From a checkpoint of a small transformer trained on Wikipedia.
Size: width 224, MLP 448 SwiGLU, vocabulary 8192.
Each number is 128 + 32 x the weight over the matrix's rms, rounded and kept within 0 to 255. Layers, rows and columns count from 0. Numbers have three digits each.

# layer 4 MLP down, 224x448, rms 0.0763, rows 62-186, columns 224-335
102151087151153145111170089068168116140095138175112116068163156109105136146127092189116138165111184077150126166110134162101101129079154179139095126125109161090120107108107154056153126159137098166115112147082126124075172156106153139179121135078145129153159185172141117114172130102080117139113130146105144106127158161104121066118153091127
076113134150096089081086144136119129159111141137104112133131126130097116100105090157132149204079137118089098116086103143129129152132141150087142177103104115170175152125076116148085108172130117102085114178071106140105139185135128110113139132135087118162121124098123198123151080197123128142086107143065095089112182110097130170124141125105
165112140042168148165117092157110113128152113131140111118138149142141068115088154152095109095144085101157093123157084131139099170149163164153116068110153130120080077143152125165129124129158119123121162122082196127118073149183153130107091156114114152074141166176098123154034131113188150149163179130168171120170058104087133155141185073124
124104127158137145033166121094159134116097132094088153170158065163095135139160081140106161151072137162123147077129128115156139194114121157110155120166152123146165107127118147137079135118117122101191168111140169147094130141142088099168153125139147158202107079123118098105155103105109165038220209099088162175135091123131125177180156106136
122085102088095127140196142137106132125159178090063143143092116184126183140177134184156081138085137132153182106152116123226102098129122129127138075117111179133140098206089133141113104080119145092216103155166160075078152101191130122138163135111146155118126119080161086157069125149074085096162116102118164140149139137110100107153086157094
131139171088138109123117130115153119122106100114116142129113148154119107136157189138156109127115151129163075118126122084088139130165110157128162129083139152101127145159146113194107108124143174123103142119178088073095157127054103145116163114094071079086127142143147108144145169139124090120123159148146130116066114124124074131154124106043
136166128130117099191151155096078157157166098105113108131111142117173152158202104189137124092127091084121134149138171124129161138122124201105125116104110088140137142160097161138092146119096144120157159148151117121126119133193133112157157126166194213115111122076079139127177115138169108142136121075107087132093128096192110100132123114100
120164140168095151128151116140086165128109141118118087019129083132144039123163083118084153098096085133121121169115117109104100105148139155085183139136145162104086117117106125126130118157145187098141127119077125202130089166074187161119139133098130124192205146121131170113086144102181153147101111088126158082119190077107114053139087131134
100113111112170095154169090130081067172135110133119120167126167127116139145110104165085134121131116179126150096090132179088088126150134188126105133125114122114099125111139117116134130124135084117136127145153117116091120157162143131109132098165165116114129128115109092089082154199175086112197077144116133120109170149119162135161117112093
121174138092149172183100099151142094140185124118100110169135167122042137181132085189099084103154109182133094104150156085135151096118114155123146098161151112135139051124142162114137122182105089133100171184150133126118095150158132151164096125175137162197128139129136149101160115126209075166126180118085142096069113116145155090129136083171
116086110145107118110128113151097125119140079084126178140118136148159076120117124130138098077122155113091140131137113056104173163168143116126120141101173169168096102113135154052174117122102109116129152129205113165106182135098101063182100128158146122142141127106118102173170189061169167121156162146126130091132130075083187128160169100108
139176089088148129068164143135092116129133119074161098134105116121194157109101229090132066107116134158183146133074128114165119163106161130151128086184112113128179110110117154100106154052194096149109124093130143064151161100134153134113146125095128192092164110093116119182146142150120099110076102148161122140182115112144158104109123149120
129123145068110155082173107066143121122173169107041118118127163148163083114135103072157093157097165071207198126131130140164102132081089182109170175103122082144149105152154094097132152099116131136105134156146110140093153130174102156057126117087129185137141076148224168123113112150102089123077079131129105157103053168167170173113132086137
131154134120131146097138136133171113123110135114160120128166121107075097110109148124163129076121071106061111132103180122054149126122169079056080133156094086152151170067134115112142162102109157118129132077153120166089169083165161101138107134106096115082128167093110149102176195107122154091130175169109053131127178146118117194124152172197
116144122088109115162103142101141161125121120127138137139150142151181132117098173110132147118106157111109167106099095109092153132132168100150084115174144118179194182108081135126142097130104104150135204160092123125129135131101124143095113083132111142126150146154162148091110171175084117112127129106145093146177174146166110190081188131129
043128077073152061174132112097109191117165160089130191176114092123148149157142047124074110163142080126111096072110081094111136134161092153153094165166107118091161100120107119113084106125140158105100145116098210157124113155167112123162106154149124105135180080107078094141141103145108115140146163070129018098154147119118141060144169153130
158130169158048152093121157145112097110164046103080103145178142128127116124130147138132156162145120146115125146160155111163128122114141110145115138107176125174100061127176178147122150140082136149211117168148081084118128124099132140151125145130075137084123158171109213126102018142139138114111129119137181165106130104095171071138081106173
108105135131205098105078128131115138150114098118104155175106128055178132124090106155120100167129191146105091139082216102127171129152145196162182099126175132082163134106169140057106117135150079142145096120108136136148092183130116132111144153173142165095184142132099163163159077087130182098099164105095134110108107105154159142147144115112
124129140106132189143214156165137142171099127193157134123145151173053142113139108063116134166137106071099167081139139163161098085128115117107090093153133107140159120123136143161065076153153114192113119137077099169091094125135178130107126165152140125146149052146150078144088100113137098114146109123159151126133094173171156133140141102130
170081119161081122171136119196081151147047102163137136127081132151196145166117125076118124148074164185113146204085167158121162080146125134099169148164108104122101156105073130132125153135150141090132102068160130142113140146120145111122088124129140087095124087095130101139108108122116106177179105149112132124158167194117062123103103141105
172109127158043171043120146066148130101144072165146075185033103142166160133165115130180083105159102107092135116151138185129155156150138131094093149150107129188173099101147130038206125113131096086106093109118171105100166142134183145131099093094072126144092100149065148089115128102107169106185196131131160169131108096178158098099135070148
149122163089141144127105137146082125084212130143116172143116114150130127139123111117138109102128122101116163107111146116087151106145091140161144142137164183141125112107095124105106142170143161119079104169151101086095131114134135174101162126146163128155133185142174155156141111171121188150089099127152123103165121074185166082110147136058
085135114144122122105080127113102153102123114159187068132077163104154125096138106131132174098116151094143133122105155118102134138099125167146083161090136055137138152133173131170117103192132133167078113143127190128116110147097128091158163155130133150157145175100159159157140136100137116141141055155142115122120166118069118168107145226064
140106111091180101097159164172094119172197080166127171116133126115112106143131126072069145180068123157139126104115114134123103150158176071164156146107143108167132118116135080133134183102111074128117111126160122091102176121103116169121097170151174105092126160114152136154059169152138155147130123129150101189151232063145089162174164093106
149088144129092099120131117123128168098068200129154146137160108144108135106132154120090096130072111143015128100091139109209106184138134126178160164134102149109049141144113140115176153074084106130147169171129125043150155143163113121144103108093135112143090127101095092119123177135120095130113082140112119154099138154131107105127146112140
135056113114177096132095171070096121126142153145117125080104144137161169112081168117135135139126135113083104130125149107157175144131174084104106119164143161175115089089169061140102093117090183105148074056137107075234112142096113082136149197122102121145106136098147123165107119182164192120138142126095208131106200138121145149121173103141
138116159164120161145100127120089156128065133091131178147145102138125149153063146152116162166143164160137123091095175162088132105149140156100139145136181101124146124130157129103151182108170094096090148177110184106141090108173116110129150173082141073109154078113157160098106147145126157141116095117106185139119112065169098116069107131149
220172165156174118133171132157153197196115068158150097151155151125125121139126109133101131068196121107137111123197118163116110147075163070072153129178111106174148116096136099109138112111159101111173137144105067139106121101132154122149161114171065095142173146169113058105159097071075110128065068139126114165086102096087160082135173125051
133133167129133110093141126128141107172120127103114112135089145111075129120109092114146110136146201079134213108176100206125093137166105137126104149175065161166146121151094133109101132151145165110192148087112134073145143143143135135133092086100127072107122182150132088037074075169068151199117099108184089144170090079147122154084180097050
140155131137147144093127118157173159097093121085153119096190104106101134101139072169112162124171116094141089107194095150150131125127152129187131094136097124143072179104155114150155112154184141077119139103193149138118109138126092148066094153170128111142101140127170101119133151140121179172117115094126116111118109116110097136101151176103
123139130146116106126124222105141142147219181151093115069129199109130111164132145091048099070104121099142146093072118080096110205120135119076144176155152201111109134100095195137078098099136117140077106104136133159138101133184124157125121200212143176094168085094054106111103066095079157115110152106181090171118096188136152131122109133205
113117088119113076191172102059105127111125139101105111108157088128042128129091100075133158107152128090111125161120145132104133103126115135118139105137126123053125161141096107142136105120149135075094110166127128159077094115121131108160084141153133176126106133145157143103106114156153117078097148138129134094106104133125153140107098091104
134179085130132120096124157171111124124117099116177115136119159110103159106148121173184201083125131118185139105160150159115173094099113127144144097126096167117181106043138144115096157112123122088159103129170120157192093088135074143148112124156121135084111150130145137107096060122087158073141159153143124118156018106170170143155090127123
109164168214122167123154080129146136169178115114087120098112139115190102134136096182101130073191162154166147159144122134113190118103136183162069135150128137151064186187149201205115142086115118195105139174114143054168112109140150119138107105062078155147137085076156170143112132092128220093155151136112159137056105124107122112137128143076
134150150075182126166075116157155121094144103118125141168118128154143083128157138153152090138148088109066139133117061087219113146128121157110111086169147191126147166111077150112077086131076126099106090222096164176166162110115094156128167151144172130177142138149109100131146125139110139145144050153090178106101087158121114109179107112194
115116138090117104069080136153143184109093125129159170154147149129123118102121152187076153080186159147119135118079091109141166120088150158080100103165165152124153111154202129103129140129127180131078144151114108106104177079093050111076117146149082170125080077127143128139135095137131113092124107087076150180077081125179121140155104169166
066128086131126063191102163144063125116057142139160132178123105136144143105085135140186136171180171120184102177143092068158129097092115108177127105121164111183108089146168139189162133163120131184150138093107113119096138161101135125152079152117137161194109107123162178123187129105155113182128141120188075184104113127115104099105152048122
131121123127113129155080140156075104110061059147155138138145100121145159140078153115127152128114129124134105150104077159066129132092131175135215127081118091073170106155093146143160088110124115159134111139140151048164101161094149133114118205119170159122117094114153090045104092120154129186101113091147176147126116142119131114094126096148
168155155111167164144054161085143147139126128177099098204093169082078069075124133095099077103156122181142166169186120141119103081121141158063121169161129088131138161106087121138109145086136111063159163164172102158189065102074132173134130135164093139148133173108154163114111095146154139091143115148156131106138163073106104183159105154157
183044112072090149142087102145119113137119150118128140142118090115112097134124142122147054150124168142159114142175169165152113128149144094173131121102102112135163146112152162144160129139139156127104096127123156150166082089123130121104087117154138104107138098087182108056141108138081087129080134086116104134146135113138056080153118138122
090133138110112132134164162075078110148128154085115165145144135145127138157135140105145160090132109198149105123068162136128155106131108116106145179072124088190175145114120149120121095127135126112097069179134148102151127126079081092103127103170136168104179186108138146154120146160153083153167089154063152130156115110097129192110099085163
098136106111169102162135133128146097184153132122116096065169116144153073112070152143107096168159171187118119174168123150102150138157136114118123130162153127097127109124070116086103119129123113140095158146172152126107034159116177194087125068091078125117152169113119124128107136120148115141052137123149072108130153147092109090166137182167
096130148188142191114155131142183144158150154150137118134156082140161116109146120135095175102086141059086134157129151128157135165095137103163081117136094078154137104138131196126192115081109089104147118151133154137134195133074133158131151160079168099126092112182116116088125155138132101130084051101167131188133134206140154129163090142154
142110120074124137152133126137164078140116096177103121121091063160111143108132085217119109115161102178153078078127172147152137129182202163150106130114092172059128098090094163168167154123157124126179211151090119146163183142112084187151081131111157124160111075126066097058108127157158129182116161182126111114147088090126165144177125134165
138130121166140079122108092122067174097117130116166094099080124126197068082098075110132120112162108129119069111210091127178221143096080114090171172108069134151127176155169100137094182080141176151089093102146151102113164134124141112062052199116091104048136091078126168073116190129138114157091147104157150103147131143178134115108145159157
153127156161145180141061138139153139118155136114122132100150129082162118200133082115082135086075128106133216134130117150151082124101142173171185142123132147121081095155155112151110050147160101128163116092110122105090088098116163107125136116094167152108093101111190134132079053187204069142117097135122093026137147140102124169109098107164
134139087172136162144161134132166133137101096075110107116096126103150169099150106071117183162126161160017188120120165119106078132148139137140137117119052120140187113159119093154150141185105083135091057099066098159138161094141113169149203121106131105113067119185136110081101133147072076155122131128146139139111119145151163118172107109143
125106125128125142146086103080142117150083132123090138142117109115120129169103049162136131148043125106104114103133124152114129115186098125166125090118122088091077141113097090151086121083069130103137089114091116092157082180102126111136116123113123118162099155149121171155123108171121113154078156132122082126136122162109158101145108121095
108168165145166135080151129164130189134165106137180143109105092077119133082126128145159113172102098128188121139136170124071208102125144071151156157121086096124116167108079101127170125093131128159137104105155123121139104124109177135141209143169118129164118099087156084150088057188137142122146113161090137083141089135163111044109112190113
131205116168128146100168126172121150073019127113094134150112121151158159118111115077174162144076151106064098127113160142113147140113102142186108123119120141132136128127119154140123082200135166122086116132126144136123106125135085130096148104154138122129148147207184127068053107076119120085092115107205108146144154061152133126083078128145
139072166158105108115155192138095126071142119193141163083147119100119161104115142153092100152140119065134151117127092074147110100108124066202069113133140179155107156093084196155096147098163095147081040158123126118190150082119077134101190103131082169116117156122096131140063114138114143108078109162127191120197136150144120108125104108102
073183189119101100147149133134090157155172159127146126092125148104062092115154182073114128103132093162158136104120120114085134156169111131103115087171105149145166103107146114112111202173103179148155130119164130156114142137129102192127091106099168103110074099098105144183149146099159097107167151149135070176097077106158193074104146174041
122123139134242149076121122141125177153137159134167083150129022127141192146120129119082086147131098107127104089096103093102146172124145096137147109134132124196134118102128138048080136127101105152119094152183143178180093141079113152125135144094121163148095116182134181116114165119130145113091115111105148161117104131125103167105135128128
132130112119083168114102192173163101095150157131113125084179157152161178117134147193085094138169156138112139103138143153121136165158104128150124080150084073153156144108130155139055130080148109220167141104088147164076157110115130118146126101097148089147107167113150135180128072096147102159150118142096118097116175226186133137121153159119
138150141166110163141125122094105117108192146117141113121121178141128105086138171182090109148049123090127118121123124218113077072108094142129098149111134122092147123109128119084157127075116158164154147169097150120054154095109082143026185157093137149183122113168165127101060104150173101060112156120098145107113109123157158165141098136069
137035131136201151132080124137144107128097178117176100088125148062088244071130145105135125147162126130138101172119117093157091137142162105114097148119136120115147150086119159087134148112092153155130130126150126116120103148114136132163113111121081205172158161084197079062157160098144114096116177147128162158121074132078118052150159156091
098120079173068121159176069145151182113116111136111148104135120119096159128117058161122161146147136172148091125165095100076080166161108139155154096165143142147092172130120146076143144099115138129118100095133084150136112171027171176120138196133156126111129118117143110117075135112073093127189155115136116133134113121112149160091110131171
091152127082084181110085111086157153080148092191111105149160050160108106107166153077133150097121153119179116158147161105086141065135165121118148221119126127127088137108088101114135144122146105084134153181170082175107114105101074099087212158128124132142106161148139103113144138200106200080157173128131154136162149147113164084130130145067
095201041120083131140119195137109133101127104152116113145134106109137106172119169105143104092169123136118104160170164130130128137097124085135126189060117109190151126118180160125116025162134141165132104128133068119194097099114090149155088147112141124067116113140177131073120116124089160113133140153153108091115084143113112118157059119117
155124156114119154143120120177103094203093063134141156141092098099163156109178144135120119145162145111142154116156052160131178161107160079119219114150154090104157134159119121119110112122180143145111113134185112155158076167114144136149149138164109088205075076190099074106109132114096117159206171081158129150223126133119090152143174107126
149115136132132110125157132204091128145148158180058138134120142111143156115137143084112123185104078112130100123089097061112112143144101100087181138098144151126101092121110095164071144165129083149154098127111119162122066149112098127147090112099165088117123064069112128104089040072086100068103047150091136091145132133112164124086128110140
223130158142111173193107059105073147146143110135175132164078150132114129109149157144108138158143106109100111167125142110093149129074139151108167157143151102120080128173101124139084186149131107129108119127162170123109109141069148083100067105113058109091137128130106113086144109150187113158095107175155072183123110147157117085142093074117
066128116153145135135101120089161052085100126124140066173139138117142105111125184122142164087096107174086130119161151161129114098121093110164121077118120116179100160058177117083184099150078168071124149106074110117154083085108066176143112127183167132121150145163192114156171115147106093100109147161152194074142125132112146152117108160133
102168173115135160078127095144133139111107131107172116144170159104129108089125100127118141105131181148168114103088066077140126126080051060111170200141075145144069147130129133145166143133119190134136119093099159153215136099173167189105099131150166127121086099204044131124093115149113105147118112141152081141134170155110110126118075169118
077122137058120121130155126125158115148105120089127127158157120149165159113161156165078202143102099169171111092110143145123185165184129151124151109139064111084110121171105122120138090111146139118176113143079140149157106123135117144090148148134102160111089137114112111169111174080119155115128186105122096123101128119226111116137102095126
138074152102110107110135110132179164111135106166083178104178158133151132104094098105137144152131083157074178085208140182119073133059148149147104104181126177140111144116133118155152106073175146157066134170120180104140173164102150138106107103170129071209135109115092082145096155126111153154145145119218203143100117160131104099126155138172
109095078147186126125167139105097130070062185155124139091159095126155131155086142100107143153101101071091105156132134152112135157048160107148100166085093141157092171105096187091167167099140108149131088134051169185090148148135115093066088152095149065163154132102192112127104083102132106120156130101148136133160075057119132119128113180188
146181156163094106139143069158121110128172059148102146137104115155106149106136150151141073170113117096191158155096171141123126162092086144113153162097176121135124091140103077121127092114158119133053140130084078052087090187090118157150199120075147075108085175116119130097148098133121129112109071101095118114165134121085124083108173099073
139131146167152087106152169067188082091169170150141137099133066186188088108142095099115118138082133126090144103149115128098176140084138156152144128106119123157125090081101088093157144100080074051137139168081194135100167148113068176123063148059149133160115133145107112201089113140080132172113140077092113058090097197126115110111171088133
105223145091094143106098156114078194180124136122104107110174132111109136152107117157105093140142106129113156106130180105097148107102105131133141138129111138110154132173104104184113129138153139122101123168114115167139087119102111179135127118134177143108125090134160190120082138094114182092081165134135155121114118164115132135169165162122
103122108159122182152141174102116135064056139154113150145080125100116191164094091102131181156088101116192138174114131164164126118078092027123132041123099120119119119194152076159106134109135132136107173074099130112098169118127109125087104058128205105101188087110079125166130105165091046107136117132072149115200116168128168180167108189159
067148191113130151071118141117128103112131110118117134178170123147165047152057161150148094078140176173176121118107116126103099165138165087116133159129135162105144109117129106078111139147165056157112134150126132147136117162149103099165141110129083136158208110111136173148137071109099123145158092091175162075115171091140142201188140119110
121186084093088108095082147160146147162125167123139121096143192136112093141061085153134124169099143111101067142136128147088130144107113203124101129079128162067044106152110139118096081101141125110137129130112122055110091102188120109080154061155114127134097125140177084146157156093131106106145105094132133102146190157094116184150170100099
104123143059091115100057139156162143137140067118143150145043104141102162123179168095107126112084186105087137094137112107046132117184156183096145114153083096136096122084115119159146104076140144131118191156158131136081153119129185130182128111094092089090087098113189190102121088128119137085102150177134116122180104175147140132097067101104
144089117127094114148105148103076093099150151189137168083111079141089129148155110116149189119148162089137140110123077136181105086124104132173046143165169107174170142129121126120155140209200152133135111152133088184103176091089143069064118079147155098122105129135141180108148110055102120130136121150120169164178117129108136147149080157146
123177155125159109123177143109228100134124146130163137130200149108106039134130117147091158072132174128163115133136171102080128111131138048135126094130097141071158080104154086139142131188133125160070128196193091127128090083075106132141080146178086119085161094126151101128101117108100122108193102187176154089117081143149176116160198122154
094173101101093064043115054107138187153132126188161149150096190163102103142144139099110143131102136140112127099095069140112125122165108124069104185076129134090133108144181182155164145144118102162168107193160077102101126143129144138188152101162078124177114132110095181142075181121089172098105154101051157158157149141148126194089150125117
127125082116168189184108129141112152069143143105141103080115130153102142189168146138178124106130080124080073140133139108116091131108097100133137068119151096069136074178103162095076124175109194145146167114187150179104112059126081127154127112128092192176094125126132122170162177103119111118103124095173134151169070122139145065104115099139
210107160172122120120163128133132106115126120146131113150159116153126150103130111107114108092107094157120162079062161110184133134151129146108097081115101148139115135155102143166091102173091136128098116136105070065138157100099074114095132104049104133149139110139098137097139119105059183177070172103144110119066083171087089142136077110138
166153172094140078118122137147129103149117123140049048097134137182054196123107064160142107078109108127136117104211193123143109143167165063113169116105151178106123143111114097156121116158144077126137167132134118135098121124163120151107159069180100117151135150152156193128129098102099150127106100125143244137159156105100174081133154158145
078146088171111177149140156130049071110080088090167143115149199082064145140137109092158096173131147095089181186122109153112179135130156157090184210154141081093087147151149151098108151112147111145117128057107151078172134072145094095139167145147117105127151143159181163119134111086172145150104116147093103119118096091153152110099150105143
148136096147134131200133107132123160111133095158128155144167122103146105164127159136160150096162078119115086152156113114142108166114112127125142145116057092111107154132089151126091053154094169117124112099097164105138123037143129105150146139109206126114055134128156130102127158097174137125154121164128137125183099118157149139108122120083
124112084157149161122146084114155094143104093145084146177170110094141180118120116177173152132138118063133147151123111079147141179137151091151168110139125143113144124097129142206167172069139116124129114163147151154142176122108198118150113093125080152108092165078085142115109117123134135131164189105098182130169093155162092095129105111087
162164135171121159131134063095144079192125128184181102119139101180157068143093124081126107132175088169107104140130047089133144123145111114157153124111102110112126151145109091143142117167092179153132135174160145144108115156125196146145136162107146149177120143197151101148104160146151127113105102103120108154080091112131155132124168083100
112151131152163052193123114170075186152098089171107095122102139097085101197088058106085150097125143184132151154174100064100113154152095110114133107157099131152081140111112148069121097079154154111128140154144099096141058170066120125150115124124074093075130170151073093134097167100105131108157105150103038143122167136110112114117056204120
162151116081156165151065111136122101107153158127103095118099186151097075176119096077091115131176167168140096175119147120123131053107111070146093107101148122170149176132136115089105100158118104139124139117094135153120121098086120170092134148154177097116101131135124172121180139153123090098103131108113080117148161159068100151143089117124
091143127151096233105108081130084098105194168112136113123132150102112143172070043139106110154171146069115197102101093165097131128177130121155080176149170135101086135118162111124121106131090150186121122091078175094143134159075074166164136170121149131113140134137174138164136122124091109140103149116128090171105120089107138130125104130093
108118094103169116178162106148118135140123141122138132144136083154118163141134124103070136138189149117132136159123182108181098158111130160106104116145119084143145091137153120119160119144133093131072137101139098096104120144099120201135206123128216129101146080134092132177090082198094153130113093126091067134126113110095100135132099143182
157119142127202034128113120098121065127097184144101123134116177153098130166075135085155152157105089117130094134088118128205168119131068101104115184122139115122127151172144196178132128125118100114131145065082197058129117133113106127158118151106099182136078166162041168115170120111225159150141089164104122085030136097091102142135119140129
103069154120111144104136095078120074099138152092127133108182132100105146158102100077154129131111016110112092112134086107115107164103112119129104109127145105087139092204148120081126115120085159188156113112105086157050141125109156056181133151155105134145124151165206130044116179102148142114160156120159110171168104091150068124126178154122
119156140104180122143097137101127142099155192098105122137122127114127155151200153158163172095083103116143045124080184104111200134148129191131184150122108162072130106120113135041173127133149091124126102167051125100140161115126050141124131139127176123079113077168050089158118158170103151152132175121053109186145213149136137126127155095116
209112109100100109151105139089085167143137110057117115131146106133091187142148171131155132082125180117098131110124158140146134114178077135092138111165131149101145145151192096147127140094063125156168149139160150125180189150181188113113059121068203095102119117186145132188058117151107113161110125156100116157214134138180117133112116145179
199089126113104117141102160167157105179115131077133222076134127107142097083142123141133142086112140116069094080156132070166150090087154193080164170131156144106135163144113133132110099124116102143121150078140107144101181088103186125115181097126111099087180102134161102189181148138091148169105163129140089094161204103180100059166147145110
118151157132080146094179150129157122115140152133118148120106086084104097132139126124106118154152084103136120169150196118139162111175155150166107148124128143136093102092204108147163121130075096122160120159116076116156105144100121075150042076094116148212173112130154104031169101067090152099136086172130188136147135110154120136139099148120
120133160109126178158153144088175141147109134152147156163134071107093140147112160129178089119098112087089139098121115084186154103159106162149135114081156133153095087109155150101121103135123136047185103132147125175187144128099130097128110122153111127116121099089091135126094105141111094110091140138167117119128112114156139125160112108144
119111092140156118105195154111200160146092105125127159153188135098168107105140145100035132203169117131120110131083130091071127106177206102157077133156072134108128130101129088111083157138160120099132116125084130137134115115149058143150148156179123131170180170123129099160110170144141069113107116093126112121158187148166127063185136107122
083112136126151116150117137112114142097107106131135123162144173149138132119084064128142110144095081051085142191070116115192148098079145158105141107165104120166095175112107210157138143114115129079142149082070175094166082198094174137131074111148082113119186104193138161190179192082115060106086118129095162091125170096102099124146144158096
125112111084153154108198138175061109186124078129110121134151107109122149101103089078150148092131137160139136161082128133188068099164104146130115113154142137107171124127149164155137218128218146092103154154140120105106198119123119101057095109130125170166164079079113130116088087140158205142149146081101156152134193081138142151151113130065
135102076177120110111084092148170100122159199158108138110111128110106163147155124158163149139125154157137138063137081103109164125121106130093137157178192084150099163132131140125154154137106187093100136150134213184068142115128153091111091116144126152126121149073136178141123215154160127148155133104121117146089154120126180111124112100119
102095159064156144167125139049119110159155157059108185149198098094162136169114109085105175151114124097148094095114084138106165135131117101122127119133168150123115129117121108151120160125122157124139169114197158156170128216110125145141156133134129149165137130113089118090124202152137088136101190167161120133114087085103114145104111150079
148103107137158184163136151129131166161095111085235101099109073116148146123071097080124175150090146031142136153141112187079145106103145145085057084133175129081184138119172088140179130112149127168138161064111131150096097129141128115144141099106091109136144128051147144169133190114157164148108094145108076140172114142115069173099175142122
125148100174157155154121149108104068123122117129194113157195150161121144140199129057102165120136138120106155141148178133201130127122095119105198104130091174157136133096149125145112091133066105075148125098148102105132122142163123105140093113078122124105081108118135132111142125149137142106159120108087174131120141115131171131157112156169
092088217130147145153120154089170070110136145077233143156085148098135191053134147152125158159137037210126189139102123107159093148078108163101068086163138083134200116108067135109198073130115182086164108124171157084110142151189134138143154115126116096077149140113138120155138160093129085098140082177147147118125244105120154146123113126120
124134136093077111120047110165133147146079079164142136090131134179124130132069102114125088123156141141129162089148105120083111167113140094106142176183153066116131102096140108137122081087142094088156121122143100166090136123106109093069145062071103175111156161076130121097138096152127166121120133163123163138113139183128125098095161134098
114103130115148125071102108120162161087089133129106140160160080134117120136093137068098159139068090123136120138112097103077111087155133119136116141106096102146142124137136114066116093095115123155188104079151102147166070120100108099122167062098111122183134184101133128098148133162160115122140166068129143130157142110159184173116098094098
131152119064141121108100129133128150072127100106070134192153139102110067147133158141150090148160130104132113165158099146050109164115146159121124143111148134173122085077121157111189098118124092133171161147129151070143115147158109103162125122154110120170099169122149107133097134147129108097122129114036178123124142117190086120131167127114
099130124148087152121165136156092138115091118117138110173117128167134127129122112104182104071186120143183116111122152165109113127142148082136128127109146109107144146195094090138192185112173164127094103154109159078180112139091219102116178112102081097143155091081090070130125189084133146126146095131117176100101089096146109157186186133128
101155112093114112194125097093136083142115102154102133155132120155111224109061085123171138077161181087117096166196077111146108134133127112087157137044159121087124108123151117092131157115160069089129114118123064124154111207085097066108175084183165090135135117172115148180146158125070111138126165125097186141121174137122101074136217128129
121082117124176163102070151125120106156117134118127148179076097171123143164132130171169115130125109165134137150162117156158121117156140144144131087090147127104133085141135127103116085143080114126147176051144131087148122138170105162118140074140148128106150131140122139143115115080137084091143080108141169161142130108105142137091101142135
103119121148123145146146052139115120112117133139112161150095148162064180150136095133125124191125150127135132122179137109146108123153106106142119103128116158168097084070163148115137129111131071114152184202101133125106144121116136121125128182143086157141159078154128152125156120127101108120111101132121085157155123142160145158120166094124
168124105128091093093137095116079135158168148083089129116129161141177171078139116108121109165115112125199125157134168111140185156082110154115122186090105110151147110124139116152117141132123120120157106153157162135120160108118085109129175189091089179144107135125153137133133144136143119187150169109163137126112166127128160099109142081127
080098098139155156175096118168136121141125167104091143161103127091093046118148145167144115118146094151106079116116168154126108076089116119101114098088152112165184086126136125128116156168089142117145144117096109136114135114142082126156132127150112086112144096099152150106170146135134117185153139165123097125139069163132063111150131098137
096133175196172064135105124095066091138087143127160138136133069146101114124151068167051123149111112105140140151098126141201119095104186127105083102095059120090154135104089098165146121106180161178148109166109092153125143142136128164067171113134184134153165106080115137153172131178136088128126186116119110144144112193119128152137137147145
142127093146099117142163077192126125170141102115172168095140192122123168117163165152120110125221156144175156116072069085187106112127122078122058139153147168108189122146062077120144091137133137132156111117144144133089109132141186105183153069123171127138123121099146141175167128152122175122106138152193145162160124121107097157119136108125
163162138183203129096137127089123113075055124129178137098133156096185137085116121100119159105130086109186106064154116105135100150136191146180097170129053143121120164115087144122099138132121118131115122160118105150124117166108130130202129118176200132186129076140125117162161163047113114159158181166152163087155116109147157153176091135153
112162118154123110168095063117100163103153139129091131096086102169136182182168128169187110170046132117109147144110122107143167107127206127084099120151135189149117134176122097166130115072128106177065147106044154137126125155119135194128110138123052117121087139172140102151129114124160138164141146154084095122126069129077151138139160172132
108115145138148195145090110105105145147173121129177117141136105107121101062115138184092099129111121142174079171103093067122110100135129095074130191178130129119101117105089107161139091104110106167144185120092161121163133091132122127156172151153134168153165116032082117189201117118191116089196151146157155144106125143081189146141153152158
092119137133152086245172153156144143138094158078101161130068122080139091068107092119096213161099164116170078115136072104134067096106096156113098121130052107130161160174214135138127118147161143161144158181153069142099126119120145102127105126138142137138116183144083107130136119119215147083129132110120105097128123126103107135132124138182
126151107121125134074092145061168116146123108141117119149142082118173129163158165103110069117099098117113090110105153099145125108155154133066172129139129128139108168113119126069114116176165095121095115090106155131155192112118154108102096174129098142085093139138100104177151179108112074141112176150097089102110096171166156114195116160114
100140099106111175128062133112114122176103088168109133081087156167048108139116118190125134101124193138146155153159102162156141197126097151151168120088191134166165154139113129107143143117176152070168074072132191114098176085164057174109103164151186152125104157125115121102177106159158112158162172168165106112091115139151133128136088128153
141103079130171114133152165108128125156161142169150158064191139208083158123151071192104091137140092157102161106124073129167127208085135151120133165146108113115094203114136155124120160156155127168140189130080150177112124150065104102141163137143163146139077113109090131187101155113139106105061159136161133132148079088101076086136146098115
114185165100169085102129112185124097138143126130161112168104098146117106146097192133145153129132168140106099175106165157147120143099115106119136145172151113148112176109161128074149137117120123146065129167167090055178091075048105098051092132151130089119143138078113164149162161174121149094104157078145101139145053064114135150131108140160
133186111167114134190168094086039147125099162096121125094150149178114157158181145151150156074174083124186116135096110114069121131168130165184153061183157123144072131200176167113100097138229139162098181138078115111181082140164129103108158107138151107149142124183146141129147100130149124115154159088125123158159089153108108133111135063113
106066198165130186146137135118115104170162180213150139137096100148143148123127116191117127118075174103116188069147100134119089102164133169143085168141110124175192080145062086153177162114113151131089108035131164109108074195163068169078131119166088108161098141126162121118127121150109146161050119135150141111138088073104111093158126149134
155142095127157130200125164130084133156154145178179135134111133108169123138141142117113164106171125154167121107161128119126073097131152122114156174127114186146165127161178148124100103093141145162106121136140108139071122112140122076163053127145121154176160172170165089067119150188132134091174099131043071096098104150149069112133147094094